config = dict(
    n_layer=8,
    d_model=320,
    n_head=5,
    n_kv_head=5,
    head_dim=64,
    d_mlp=1152,
    vocab_size=3395,
    activation='gelu',
    norm='layernorm',
    norm_place='pre',
    norm_eps=1e-05,
    positions='learned',
    qk_norm=False,
    attn_scale=0.125,
    bias='none',
    tie_embeddings=True,
    parallel_block=False,
    init='trunc',
    init_std_qkv=0.0239,
    init_std_o=0.00599,
    init_std_up=0.0239,
    init_std_down=0.00599,
    optimizer='soap_variant',
    lr=0.00473,
    lr_mult_o=0.97,
    beta1=0.95,
    beta2=0.95,
    lr_head=0.00696,
    warmup_steps=200,
    schedule='wsd',
    decay_fraction=1.0,
    decay_shape='linear',
    final_lr_fraction=0.05,
    batch_tokens=262144,
    seq_len=256,
    doc_mask=True,
    train_tokens=749500000,
    steps=2860,
    dataset='wikipedia_en',
)
Each number is 128 + 24 x the weight over its row's rms, rounded and kept within 0 to 255. Layers, rows and columns count from 0. Numbers have three digits each. The size before them is the row's rms in percent of the matrix's.

# up: layer 3 MLP up, 1152x320, rms 0.121, rows 710-809, columns 128-191
# down: layer 3 MLP down (transposed), 1152x320, rms 0.119, rows 710-809, columns 128-191
up710 106:142121132114133119149142124112135127151115145123137127126115125107143150128170104102130098146120132110114120118116136096170169095125126138129166100135152119167161111118151127138159101150145131
down710 093:129121126117131130136137179139143109136102139177115136118119145138124115170136130114065116180134134123123135112130116141106124121124158129127141177100104125095129128115114093115110147139094078
up711 094:118138130142134134154137130116112117128076143140098129107126174127087105121137140095137109177099109161129154155144091151127130103166110082158109130140102107134117116074126165190148128097139172
down711 101:146120100154165145091108113096149150099116142100127089117168124135107150092095117090133180163129159096152136177095146123146127125151136135121107129086160108113084122133108177109130087094124137
up712 096:087153126118140146158097104138182115167123083140139120175134130154121150128123067124122166165109133117093164154094130130186119162136075117154120088151079079126162102147112142152169156101115138
down712 099:112182129136129123118161110122084072081152129158115162102166137125107118136102124145141133144153108130125137110137116116117091118109135133098151114123093125136164151132108121133158130115165127
up713 097:156123127125120091147145142136092116141115118099207139123121095083131161137117140131122124144146164152147140156102123112153147118155109113125095121125134165113134082084151141138140110110109107
down713 098:116138099104154112133140081113107111114139095153119120127142143135105109123132168155141131136118098130151161146166134103148079166150168158134120089126091077058144073179077101139167171132146092
up714 090:148138096109150154149136112148110147129160130131129136129104145103091131138157075155094148122111106152130126111127123145119098124090102103092167118092141166137170132095142141159127114106122153
down714 090:171146130099117112118173096121145164126139136114139129157115137143155066110133113146117140133122170118129132105105122124129122092123163105172114142146134160129129109156113160139127133128125136
up715 101:115141105082085152123146147171111115145083160129142175118147139171150107161140139121105146168141120103156153134125121133122087137123102128100132145166108088126122093104125138145147155086107090
down715 101:130137124138112123098123137140142067070115144125148154113151152099124117181123118135144089147092133101135137137111116116157092134186114135113161123170135086105146166100138125144113148093089125
up716 096:145128112173137129147167158112119108119093098147124145129158107072075143109145086137086125132091139139144125140089131123142151120106113127143140137123092106172139133180127138142107098097055100
down716 093:118105150120107073091116140093167142141127114153156128114116143115134122147155134135129107122135125072145094095170130109143151135119142086047169093075125105087104080116134169133119140120142084
up717 096:080131126126121092113130121130122135144146121113147130160143122160145158105155095109145154119159137118076159133120154166123146121118162140124162142139145131142116094140132132127170119131103140
down717 099:129066093097143124129128110184125132136166147185111121163136111120110159102149126125084104169132110141130133110142145139133146130125108137109085104156145095092091100116159101129176117103151141
up718 095:100108127141161142179139146159139122098110111120140163128168133106117157066121167109141064121164202128132115148155144133114133124103124130130158104135131106163179167126137144108144117120119068
down718 097:149145130124140151140128100087117117156127139105136127121137077162126139155111127133136127137109144123118092148098177158148129147159134135157133168156160084131091098107142127146172102140111156
up719 117:150113140092080205111142137170187143093149133152106130074138162154150128110142105149115085136103086119150123110154108117113110117108093138108111111095114153127104133109131112132154130136109102
down719 113:128138120116109128122112123113135172135136127122104136108157167142121079126097117096128117156137135114102113097082112128077119131176128105146165124127114092138141105148145104173161200077182135
up720 092:144092150163147083119148097105144132126148159145132106151098147138153152127128060131147100107136123129127077076101133129126104145087159171127122122120162142108095173124130129134097122090140118
down720 103:142134063096114118144138144102144154111147071127161123114139148121146128139153150124121111092129081135085155120119105112139151126104080099129137138114130143164133082088131148183123131160119087
up721 101:139095139125122159122162113095131132119133131154122115081111124123141133133151145123108088116107091117161113130138165098134104139139130134136114119117120137144116139152083123116116167079154101
down721 107:148085131123130104141098090122145091115155127114151169129120132117124160108112106144129113132173143112129113099098115121141144130135127126120151098106109130104174152102116137148124093118124136
up722 102:172134089156137124149140126103137160159140112134139089102149123128114162141121132115173124126129129199124122095131124104098137134161128111082145131160117092173154145161156120133158145114152089
down722 097:062137123147144110113054154120103119101156144107133126099144147189134157157141148101125148151121093124137144154189081148148098117160160155121125116124144166113127152128111118112120089111112153
up723 122:152136144107109111143133103140139141095139115162136148151137149130160162105107128118092125107139130169134157107136141106148131127128093107114121161121125102139125134129161117124123122069105127
down723 113:163118150105124110178134082080122112143069123152147118152158087122153136111107126138130134143107121164111130115111135105120104137129148101058132152119138093154166129137114124157099118111133106
up724 111:168139148177125115154172106114111108109140130197164103110161166132126146110120104113109078149169147123131109095134149158154133134141115145158121109132151118118131196121150115154114159141141144
down724 114:113166152085089135132127122141114147111143111117175122139118098103159119107105187081119126132124126171116159116116123102157135177138138144137106123147072103120141132157092125103116116158096103
up725 095:092171109144147122127156135160089101126107148125101115124110169131122149106155125106091131107099144157123192136163146146132150133136153154146175137126144130135118122066154121114099134141161156
down725 092:160156106092095099115107135136155149143092137122126128116144138108098083114130100136135083102107114095100108131109115129115105069100140145155091117107054121145128111132076165140125139117120133
up726 102:100122148122135168120116121133129125101151171140144129146089062127172162121169122081118122102096125125103108097142091129148141103095112090114123134103115141096170134137115150153162146138108095
down726 101:124122099190119112106145140116151128147129137129116110086099134127113145124127096142106159134122135078130141136105119094096141157095137095147126173098146131148111149136126120106165143084110151
up727 109:133135111142168102109128131131131079119148124162121155149103122160104084150148108132152120145132108092140114143149113155100121104107097138152130104107084081162152101105105148081128071135146116
down727 104:130109139154115170136130073143108167135156125112132096106157145148114153097162131098143149139140102126167130134128130138107154139156094106134113173125170136166125152091157108170132148098126116
up728 103:124107146096096149117110141098074128146143107127134121109138111147143150139154124133095181133156109147163154147128163120112142114115136122058136149152108116188120101111109095149128136154119104
down728 103:148130135097123119150119107167146120113087165120175137159117158129103136058139129154117089118149111134124146137126121117103098120126122133105129133132141134122130127150129134129143127150125189
up729 090:131116152123120093131114108148125109122107104158144102165128112136153125135162103133120103136098099110164140149116129136078102142118136080066122138114212121138160143126121114132131154098094135
down729 097:127157132135121156091139115144145152118182154129094153142120136092106149177103099120131139132120130132123106139114159139164182115139133144194138149101114107143127128128165123137125165111164109
up730 102:140114091149085141102143122158115132128117171140132143155136103147139116128080107129159125083113086144152153129094119130167129133141147128145140130135112126137129087143161128150100130070080152
down730 107:103174150116114156180125133156161143135120145132140149114135179139154185103117166123135160130112141099120135103077131148116098096085124131134135152117142124164198139140179175141113102088123157
up731 100:128086114129161120165130108138141126105089107131136095100125158091085129125143147163133149108100104109149125074113119124128132151123130153117094132136163150153144101151170113104125112134162118
down731 100:156131112183102076107163093090135105121059125106132097102098095114142158099128122101124119133132135154130135085093142146120159150120102129101124133150118108151144154157133129111129129125148139
up732 103:124115124137124130130103082130095049148133173140128082137154115114150107152068090098190164107142131095133136114086073139140128109128189144096117094108125170122153163117133127151112174119133149
down732 105:116124122120130115150083076155092149110141118061144185094128110135159114108138115163110139105174108114071127108126102135099092133123137149111154116155118152134108115175094157118089166151157096
up733 104:148101160141129110105181098157146154142117157147141104136093138132117151114156099139125127074125082120106145129116133102126145121173113137153164114121134163086094111147099098088139145124099124
down733 103:127125096160098116145126118104110110119135094192148109164100124130140144143119093113106184113151085122167147113139124140158128142160130096176103140137121131108118159095063158137146115091153170
up734 106:128163174144161136119111142121123103094113132123150109143141167139132131111117139131134099096141083142148118132151135098113109094129119071105147148115132137139132096113150165136105131126133154
down734 104:120135146108088122116156127105182131131129126154133186138140161134088116121112131112158152127151102149133147144111147100127128117103152107124124103139159120101165135142117077101125177122123110
up735 096:174134151183162103133166172146162115142104116122150138131136121128117155140073114116155166078107175123106126113112121143112125162132182105172123119116113104124145119098148089104105107162176176
down735 099:098136160101112135091114132106142118138095106130130124111142081159145125144100133111137078103143107121106146125117113160127139082129137180136144149150089091133109133146097101091170148098114130
up736 097:090124122133092141114159107160168141121148136116140129150128095123085107127108136129147141119109154147096121080094150148155166162137101117093126149110135137178134158135126156128136128128159079
down736 094:150142147135088113126109150128140105134103097115141117128107138140137119151162112105106153147097107086101109136118165113155120141143145067159134116052127152146101088122126126122085145119130147
up737 094:119136125143134121118131169155120119120143128154159134105111157083130152120156177134068139079149119140134124118138093179128123116106181125127138147100138120159144158124146125101112123118168132
down737 105:148135129119160120113110140089090115151155165145126147121122110151139104090143116122119166131138126122127164142094117129136115149150120168106124146136144120112164162137130102138126102142143149
up738 100:140145148155120114134130118150133115134119111140092136151105160122124111182100134087104114078109096161172121133135094169167139116087076155153102124065156213138123109115153130173132152146118114
down738 106:130141161124185096134116091117101106104116129097116128132129138106149136180127114117105106122098106078118104143102137135134084085131134145128136147133150114123143109149110144135137114120094106
up739 104:128160108096136078145131119183122159118152132128135134138124118085158122131131125125130144146161090140138150161139177152144159120097088155098087086152118163139086113148116089163080141110146113
down739 095:156133154140151181130126133130137143124146139104091076130143104136122135131149159157143150121110129122077107099129127151115092091122136142131113109145132106165188153117150170108140152146104123
up740 108:161127114133132162096149150140138182092112133107128162151106143127094115147148087103143167132129097136108128146125159132153128152128109126131138125134155140160128181104134116151120138136119099
down740 104:123084151125139151127126115116096122138146113117166147180137126118160156130140119140090144135139139150104182127118142108113105105120122132086061101136144142111082147126128132163120131112082101
up741 105:102105105098126140136098120148109170125146124161123109127174142128107074084133115121140135125173080120111129144144106125106167139121127123174122107153147106153130100181140146180170111124123118
down741 106:103118126114095168113187096121127133154136144129135096118120099138094132145138094144119144162110105095090135146080146116125159126096147153135137154156136127140087137117173129139119126112154148
up742 102:133100137090144107136127131179095173137117146128164186124132152124110144071066136113132156091079135123105125115156144170121113114144116119165127159114144099109152133114093135136120124131146141
down742 105:162113144173090163130144117091122110133127111104129098115123108130127185164122086084163106139089162124178132112139124107137176122166119130182092114099151157136122156113119129117110146139135102
up743 103:102077183124119114120141102151131099124135075149114133118131142102151162158110123148141113137106137162120135140173082123100155116119084125089163139113127173155131108161103125125089134116131147
down743 111:107132123139148146159091114137120158124132110147142140122147121129107125109120114094125126128129137188138119150131137137127136100120136112126119151125078091132106129151117121136145131126110141
up744 086:128168102123076127146160136140126151115142130167158119138102178143112097114152111068081098120146113155131130122147102201130143120131114132123111149134138100146124107145174106167143095143111117
down744 102:082118111164108108108139125116105075114156107069133094134160146154157124131106125120142147139171145117133155125161138084145148159113151117097099121123160155131141137140128156112105137141099205
up745 097:091133144152122145153130095105075079160128131113124155109167154177153131094157084121146116141169146127118152118144108179138119110144128120107151121175150139180125135149131117124141162154139121
down745 102:094135143134109164121095119116123121103127172085109101175151142142162121140197132149154110120067140115108143148134128118106132157096124161088075104097101134136130125138050120102114115115082128
up746 085:142132147165165133161129141130134136111157100138156090114115119149162102124098159130112160145144112104106123141156186170145098107128128131148135125158138124129132098147076150101137117118144123
down746 095:163099128099152116165133091149121081134116128103132161136132113170118121087112155174210100119106126139133119131050102094086121111148130121066122117105149111132143111157133127145095130126105104
up747 092:123128145106063118114094138144112138135120169101095125163119143107114138090144097102085122112156081159129137096152185129158180095130100097095101128163113157141129103111121129100106143154130123
down747 094:094103092123146156122128124122120143141111078148189133105144076164143135137141188145155101093112137087131189143133099105107129124141120132135149127082119113135110115145138142157106165167127110
up748 100:159078121134118124128120129136101117132081092161161147159115107099148126116119162098121153122140101113140140123091135161131173111112146131129096158163130144142159109126096105132134117103097134
down748 104:110126130108134101101141145145163154115107138101136138139147189161121119135084152091114107098163143108128137100106115117140126181146140124098101092150114098120114138143109106158133145162120105
up749 098:129123171173141151138100137105122103142187116150144126138146138124100138119100134149128094135111109158120120173092102147151161127145142109147099098156128160147162111136088114151112135137177055
down749 103:082138132100126150155142067140143164120141092097150133099126129157148147144111157118102095111128152118120092143145073120116107119160112119098141140064131121130125149146154087132116100088132107
up750 098:152160090083139162099130156153091113107124094144140132146124122114137103087168058154130147118151165172076146158122121081127135141151110075136129134188115131095134124159102139099135145137094114
down750 098:161054160154112084112145104078169175143110135149140097064112107116101155134176164126101125111159115112150135089083112185079102132128120118117121120106135159134124094127084106097097105158147153
up751 103:145125123124118106132183154113066138136175097124111153128140128155091118148165191139132131151102123143108153151067103140158120131073097169107154142128148099124128102066118112140107139123136132
down751 098:141102106115102126130133117162173104145180136148094107083095159075139102112145115134142129136143120167130154135180110135147095133105165137155112144119161154111101152168139162121165100124125137
up752 094:105159139148157113124111147128111152096166120181139141147102111108136125120107158071111128123094099150160112113148100089106126152144139167119082096170104189104140175119142117157143130139135091
down752 089:118102082136108122148093120108105150130085121087119102120142150169166149135126138122148118138151154141128106136133142123127173100138134124136178175095127127114096129134150127119125157096114148
up753 098:106108173100120175139101134181134137128147091121141142118109148134101178106167098155123125124111137123148129151135144132137130131107124104173148126101180119096120135147093125131129146093146106
down753 108:090084152148120117150112136172128151164134145135126141155137099146161135082144137117134099135114202145093136152131127116138179117112138117096114142156136142082134150130174135128134119109161182
up754 106:125171155163124148092138132137131147114093104131121149105114124112127135124130108093098122124078105119102146151145134153115118116127113135113106169131117120106115153108154133137148137109144125
down754 091:106084090080119152142119103114101118118110157126100142139119096157127149112143105135125125170137117130092128195108052111103101091184167152155135111101130134153124132122130164144121144118093153
up755 100:136111112145161100131109128103128156090075140073104143129115114181111177194169111126144093152109102129106124109095116130121176086106132152121129087134107140142116139106117103135140117152147133
down755 098:096174148134130146145080160132107113128132111118153152148154099151119098143094174161103173133101120121146176126139164124100122117131132083098127139143151092115123130103104152117122137109126092
up756 098:139105152120108114121109125130150108141159133107108108185165135094102090114134130115150093122148131153114086167131146121098096127106080100134129109152112140114131136132136105132092143168124117
down756 107:168101105159134126125079134124129130088134147170129138125061124151122151129136135090127172155132141147093114116113124134138126116130126153109123114110117132087111097136123113171115139142143128
up757 095:096086092135131172118167170165152099143108088089124118124147167119130149157126132117093101099064120118129078111172131082137152155129152112132148150118111115120140132104112143128158109091095142
down757 098:134113118105133159092092123112118154172121156125117152095144120134118111169137150127177112180154138112121146088122158151165138111125115115114145119103120121139085159150123129147120156128110104
up758 099:152132158139162150136143142138104119118137149143169136109108108105101115123113131140142111116106139163091155148147103121108144125139135133123076124118153120152113127122135125106111171117118083
down758 101:148141120147137151170127101157148134114124094147123141148148158070134166145086129166115096143136164075143080138151110148128098108153128129126118120097072187105169082137129095181135119113128132
up759 096:122098121138157108160167136058105145139133149149138153169105153132086133136121069114112093091133145157110143152130124107135092154091135105087155129146120114130157124089125146113146140113148088
down759 097:141154168113147150112116117173126068109105146118127106081140122141126137112133138148144187154114130144145104126105097126122125138188130147144111131098156089162144141163082101142112084135117180
up760 102:138135078138085096080139142105131094083153140114160118108140142152111135178103128075145088120082085102113111129144155093113135180123117111122156156125140100161148096113158183124125116131155090
down760 101:147139137145135123166130182142120099131167124141158165122106164114146148129117126118144137119145128143128176135098111130086113101085113110123135095155092133116121156121140144144107163129140108
up761 097:124138146181089162157124127123090124135121153119109124070157127091144145114106157124086140099164142140113157138162166131150148146149150122130128119152140102151136098090070084109103176158129121
down761 096:113097129103116111134106133151126142081154124099157133136146166137072157100127145147148132140147159105065117125156115116075140118144115107129139148165123163119140121124129154082114121177156182
up762 101:120108146138127100161116136132102100146137085155098131139119111119134136164111110111110117132150083105109145156147139112156114124099114195109109118124167111176124167134130139168134164150180142
down762 105:116137111128126133107127099121139164119118118144151167151143149095118119176130107126097137141129137145121131150124097114106056118143136161107100106084089087143139138142145132110101148109117118
up763 093:118141132158184136125108063109139100174120126130095146107143177127125164130108158153113138133129113169102133144138160115091155077107107137154111121105169124107134161161139132129138179121124139
down763 087:133139118099082145140155166136084128121161134137110153195130124120072087144141115116164163114154093119154138105094113106121124142137119133086160110177088147128150120172094156139150090119138099
up764 100:146093134135149144096163140166120163075111121120165138130082114115124128156149133161105081120151145112118097122175137098110131106163110125166144132087133092123169156146196136143089111158146130
down764 102:094109112144138099195121125162141108136123144146063103063122132128116114121174091125129116135155129121123132128149119115141101127074072127117134145167094112118137133126149050108129125122153106
up765 099:122106119131138157094123167133116129164128152109163158129148125133117149138102105145168118144132120135082132110126145123141160148154144150109069116139145133113117161078167128113110126128103132
down765 101:093125132095148109120110157103131087090133116149134132127188111136150122148132086115150173112071088108117116140117133148095139150130076137139121136170149153096161121127186103133140124152100122
up766 098:115160116064114167157111087160128115127140104109100135138123134106149168159121131141107135125144120097079127148144112091111112141081095093122108135102129111169131174148127138139111090129131157
down766 098:158176117101165116131137136131119149075159105103139163106100110161133096115122105150168114111127122124135158119103146127113165143196136116130107121132132143110106126153066124091160146123104092
up767 099:088113098137130179118122139118121142110140125109130135119116121065121106178120159101104139107104151111145153166152150147138153087107135140173083130171115139166137163133166150155088110097147128
down767 095:164159148103103114104173100127122089136159130104129093127172137106181133120087112121105148158108094132080143174139132135174171141118142142135143172136134127163081124131137129118174134140096133
up768 106:101166156113110111117090129130104109102161140071133128104118111163129147107152153115196122134147127101130111130144151144091117140126114100122129124114130144125174115091130097119079097087114126
down768 104:116129143165161163101153135099154112129121148173165127161136112133132109114089113163118113172119114102132120133110131127114176123134154155118125142164084144138116077076113110148114148098146162
up769 110:117129126109116123090099075122183076080113146083107149078140132125143114147166103155149155095123133122154129169143108125123137083146156087106128102109119107123162144125121147121140150131099111
down769 101:123176136119164067106137091124141108157178146117109113142115145167130125091146136155135111125133134152139162119144154118100104121149149139130137145105191101111163130126122147141106117123131142
up770 092:139131111184142121133089109085145145107143129140175145128122096126140118134113090178124111117146114105187129133098114155129128115138164117107116105094153117126128139148099168130141098134157104
down770 101:144139154117157111123160123162118112128083118117076117110130140134128104124123159119178144153130139110080146182177173107145111097135135124098118144144075124095120147081163135128141147133118091
up771 105:107174097145128171150146140105099083109103162124140145135129119158114155154181127135102104148082125144145141129127108140138148112149106118135098142081087140107127126143121183152145146119151098
down771 098:121161118153082115124100134123123125143087101113159140110121121126157121119148109118179166097108099145123163131132121099114179127102154152128148139175153122131127129129085098107169147120115123
up772 106:112084180112125126135154146121113175088115139110139112094066153148096120134138151188097108147165131162155154086114140142104110140151145117108114116151140159156154156108147140111102106122139156
down772 095:174131106153075075156114142139112102155146092142136163144147124076144110126079122146147128174117137120100117130109123115128138122130171110155116137130141138104095138135143147148119136142135099
up773 094:108131144152145152118144125131092135092114150077103130104098160113140131112161142128128133115077121157095115136119119093164101185126137125131114132133150097144137102135116179199154117124125122
down773 093:115117127120122145110088132136121157125129130117124143184119111128136164121131106130161096106155156135103140104153142121108131159158163137147095140149127113133130115136136134125137157115107072
up774 092:125160092123155173134145158123123105077117153143150129143115140115152114179107125124118136149128116101118137155105101135119176111140190142100141084117138072151142126119129103190105134118107120
down774 099:119088108162133120124109126110103113097150144123131120136117164107133085080172114128111118145139132133148146152127109150143065207145143137118160136117133170111167164135095157100106160141151177
up775 102:142123162128138163127099133112105131141144114137134125081130126153147162172218113122062087124129127156076170120125127124122092121087120151132145145166176136179144144135128135150158135132133108
down775 103:119173155097186119139112126140125123084150101117127116136144151107154134107091109118141148113124118092117132137150151131103148128128135084126138160092125123162142125144138159072114137119149137
up776 104:149104145128102116114161100094130146112093120130140151155131140125133152128123091158082092106102095100121093098141113147177130147150143128111154151147138116121143146134086096178135136125170107
down776 101:108171101180152153159096178123144153168110143108137171138158163116141125147130123141161130107165116134086114120149110098123113132129104126158078095147126165123140162100132122129116105182073100
up777 105:098091124167135087128174145130147122102114108101112101141099139088141153137125126107135137143106161150111084125160160121174122118131136178121143116122127130162123133177117174112119126144171127
down777 113:144120100171098143112163167134158093112153119149141113107118117092141116149116128144128112138138117089132080053140123175127165169158179144157103125098170089119112127132119176133108141142161138
up778 096:147146090116124122125153139151099137119130108123143143114145120138097139152123123071131124160158120145142140151121101107116173081111066146117137115159100129134130157140115155165118127091114115
down778 092:113125130129124132142129160138124099109147089126100131115130118140137074128163161146154100111159117152137126120148101102135129134133116154155101134130185120153159147151145101093097148114140115
up779 097:089098141073129120162137111096156136154100140155135144145072159072126145116100093182112133109100155167121074131128126159117105130073121136162152109155116141136128138154129127131159172140138153
down779 103:148144123137124133114131154097075149107111149126149138147122125145156145113110088128103156081161116157150148118114096131143091104139100095116109101100094154103110164139163112120140134118101131
up780 097:124139132141117135130113170141127116100175154127096132133136056136125156157124116137120134149083134139147136105134108129120108128136139142142108093146138127139092104179165112106111080178109160
down780 100:165121160122160116115137140139103159122142114131119155074098142111099116123145117084117133097152143142086080134144126145123129081138119085094135136073150103108114141090162132146102163134107117
up781 096:121124151133130097098116109164110105106124106117161137095110091108115162137145108152145105122103121135143134127137115137152134167152130126097148132129146151096119119107118131173153103132127114
down781 097:110166124120164167131119120099137103128104142167110145114139146138104144116094129121128120141094126108139122166104131124110122115104096132130122094141131122102115092119150134128133161132129174
up782 095:153117134141113125117134141132140122098124175134147148125160146149155133117128125121128129157093148110102137131146147122122103120142174138128101072104113099097125164105164167098119135103114101
down782 099:101124109056160093123090167115114143106123122156149138149148109090099126121152149114142111148100170130088099135104113126139130152114097134098128151148115119146159150136135155132158129125144088
up783 096:149149160080160105111126130139131124125145126171133130128138085149107171148125143105153148173146115108102143141118125081106109085116138153126188110114130083114132146145133181102121164140182126
down783 095:116129088111090130109156143152139111135153205092122145100131134145129106174120162149076092124119128135142116060169124124121130130098159120139114116113116131152119124121129091089153148166105115
up784 101:154128126107151132069169130123125162125174183142136109142139124137137119150185107181119102101130140114141154129151148143129110106150156101145184129126119149128163112092142125109150119134148125
down784 104:142078100119132124135139147114141069149124136081113080120110148140101160133155125142084087131129097100152135127166135113117089106146159172158133167177146171170087123123129099135145105112143086
up785 104:091127111137087107161131155146145155115077102146173129137136132114121133137152138141133085132100114134131158128112135135121105155161099113149132115111139132096159114132140116130133098139099118
down785 096:158110118120130125121108124156102108156112106136102098150122150156109109120129159107159174137061139154142141079124183114081091137155155124083148122099157124101168105111111139137139184165117098
up786 100:163150123154116086138146169151091114129144112158134139126110124174120094120152127126124106135145130121112201154125151140101131102152139140134134144127152111152122160125136160130127148127111151
down786 106:073117097124133120153133146111139106163087137137121104151144131106157123089127100099125116129084144150114104104134129084115145167107120154128150145152112093129126149113090095122132152065134103
up787 093:124123134128159163131137119113093151110137133154112112125126140128152079161092082196120147091154161135146130149122139121151146105146146142073115089108127152116110138079126097163105129111145157
down787 098:109108166148151103150153121122127107120127102148133131174114137143100154128099158128134101086176132174117147106144152139108131131128144110156154118100110126118107114160080167110114106129140098
up788 094:094132142116106147109114155136118110166146171127144123107117133105119155078124139100106104100135130124130154112163106177110113137097138111119110104122103132129110147180181157134153122134097122
down788 090:139130104162132099175154100083151158166088120139109151102134110103079126144147101173099151180132135119114110114143105109158179143129184102111106154139174128125121115127119117151126130130107118
up789 109:144093132109125136120122122129106121170087158129122141130138170162124133114156136087141131147066105120134141125095151161106118203133117073156142118113126137106122141153163099173125079111086131
down789 106:172128156152109115134143152119106125123089083141118126116076182151103148110143099117157108116131151123126169099168174135117137144151134114091204107101110131118098139133148153141124090141125154
up790 095:107123130111132175099148136152146096098157153139130126120136135174072110152096069104120142068122142152148127120156146120150140088121120124124146112126142152134130131151155083150131127166157121
down790 097:134166109084129139146149147095099109167127095102112124152134157113227105109142159139096140126113150136128061154112123091147136137100186116129156150140105125133140127136138141099121174137124103
up791 102:148137111137058129119127131129170120137102099153124127112115128125122135134107104112108092137145161159182105112141133141151077142143143111115128080145111096138163145106110134150171131147099158
down791 100:109173093116145141147116071132149177138140113115138181131139108155127154079145131135113142106100100164120161134148139183129118126154128106145156169111163118131146106121089124175091135135136096
up792 095:151129144117164079117139168155168112101127140142141143146136100130138133127125173118165113117157120135130118121078113166148114161125116141155139148125090132169136126115101099128193098128120105
down792 100:118153107129145130156122116139141122137139130156170161153148156096116146117143147152140127100147142144127160141174127123157167103090103152129164128143194154126138175124114127147145147137119158
up793 099:126144115134127080110121129142139118128136139135116116131193148121108156149190096154124084113111144126142140147136133136135126093145148162097117162126152143132178135136112134140122128164173113
down793 103:083140163107140147108131128100097128142144116112156126141088120135130100093089137105123125122111132150160141182126161130159133153196071162144153132164112124160099141117117093170094129128176139
up794 088:130184136134151141128130131120114096109160136142116112132098158146118130139118141099151151142122160100113147182083160149169149129158119172084155138091181144115121145122157108102126154117115126
down794 089:127111115085096152109107132113121181129122086148109123103106140116092140110109077087162129113143165118127114123145117103092076101124148142169092091121098091143095143139084178127151116147151123
up795 106:091130157119143117140109121141120086111159118123084110140149122133139111132135143143133158128113095112138146132132108130147111080127093110146098171175140102112122141144128134137152132090160164
down795 098:133131154144135147108127123136109137161190119153140135103121128125101160144149131096112131115104142115144163130146098136143116171108117078135099093112162145135147161106139132136112131098149156
up796 095:135126122119161114147087133094137136155104092147115107117119108127117078153135115172127138088129161128132170156084117117118139110106120132113132125111163113114116087088105124101079147087173117
down796 105:149153117142124121134133126164154103156161131128138127117112148136136076164165137127119108118091174152111101140125146131169118125151140163145136105110165129149120104110090149128071145122145162
up797 096:121108148143105146126127119144122121112129079117118096107134133143163109123070073116119105155089146117118178149127141195122150108163150140100138130125069101141104079166179170120121132129138125
down797 104:130083075105138111124106196153130152153101142133121114106085070111110134136129140127132193161128178098087131109161125068151118132137119113126134130141156123145127160130092099148179128110109121
up798 092:132134126137132091116161131107148140152127101084152150144130169118198126115165118153129125102125166125090093133112116122119162130160077142130144140100141108114177113108068119095080156125192095
down798 098:132108114139140068127124171106124122124119139107102128121125109144127091116127115119123116142156085141101147127138075161133138110139164098156151059119152134168110119154165131148163115128128116
up799 106:149124150110134144128137119148164123114157120141114173107127141110173165145163104135101107142108098101167166119150149157142115128131140075105104140083156069139142127119114106129129139124159133
down799 103:160124109127077099106116131125118112113144151093115080152110120139099152103146113132135129150145146112169116132177132129090153189109160150119149137136135163126130161119113095133179125152104155
up800 098:085178085159138081131174123125101144100137151128116127093086106132152108155105145108152131079121107128120117188140110151125156107145149139141132139129141149147128117116160131113144137115126114
down800 089:143104142105070154112086107164155111135141113136125149123142181163074124131157137127098112144159124171126103115100152148120120127129132127129127116151085122100143141142132081163136113116140142
up801 098:077160145167142133104108121103106127104098140110128160155107119118140152133100152099123100152089087125109129156109140137128110172136128112150100170142131130133088117142127139127124129054110134
down801 103:158143136120156141169131143112173111132097145105092120145104174089142078158109107129155091069155105112141108155138104149134143148093058138155157043096124162153131118160127132113135156088096130
up802 102:115116112148107159107121101140167157164098108165133156133098135135109135101134074150137129120177123094113117140157121146142142113145169113124146122146149112136153146139072115121100133151101113
down802 098:141106151121137107130136146115162126095172127115059149131156118173164128127105123102129131103124156123121104108143088127104117134106099119108107158094129102112124090094125106154128110114122169
up803 096:131106110143179125161109095122154119149165134113141120105141093100158088114125159136080134089161106137149093123149196118109101146078142133105128130086098130093136080149127151099095135125178117
down803 099:092138146113078171128114147135100111134120103106129131109122137183117097125116147152159164163071088114130113115130090134148117127105110115136131108164150116162102153116156167153122112138103147
up804 098:120120113129136162150094138130134167124115167153100161118106121140151131126129118097157102131111113176111106118121182119157102151150101142102088114158139113107138116144129164084140151101134148
down804 097:170188096103116114119098140148137148175104107158126112125111102078099132112104118101127097093153129137101108184142129155093172131129101104126061138122112111120132086139109205139144138132127109
up805 099:159149145135151108200111112069143129117153141115150155140108119093127154092132107130122111162137153134096095115137093121155147160138121154105141135161113104131163108112118098141160105131133085
down805 094:132100162127112111109102150143105154098115129102119106106137133098084131132113128130104129144118104141131126147101129120160153142166146138116114138104109150137147161107162148149120117130108088
up806 096:145120112125142122148153121122090143115184143106171179124122141133168146109085107118168160145115088112119147124125112129168134158128121159145145129144117099133139120155158075160102127138121131
down806 105:098114141134088127114093147084132144099121115120155160102128153156124141151158153106134161160158166129180114128134136094109148182168132126112145117126088125116107098119091152073127120136133142
up807 095:117087087133166133082135122115097090129098103126127102143081165120115117143140125128114119151123115118116087134107105097107169169109086116156092103136140123158157129155137180143124131079129137
down807 099:162135155101136137133106121141138138137120104100153117148106149115144157108127151101131128138126081110110169124194136142130144102087124093111080113145146146086123129141095131070090099119139091
up808 096:118156134132155100122138079145138150122144184095132118106115153193141132111110160128159121182138142119126102134150114125109114148105170147141104068119144122121130146150109124126069098089157146
down808 097:125071151127136169148094146116116182149107098154129123157137109105143118203113075075126162122107136081117135109119134105107099095141126133134121123142105105116136131148094134097165147147083087
up809 101:136085112145120182105111089115079140138144117169099106169174120121087127102127121157150096153164100084153127112122099091153114114137144123135113123150167129134137110120184105116123121133117118
down809 100:089165126148152134150117087110126161141112123108130143137133114109114118151098158112100180146137103159102111110099152121141139111147117114144133129181142153145166120104134139151079164138138126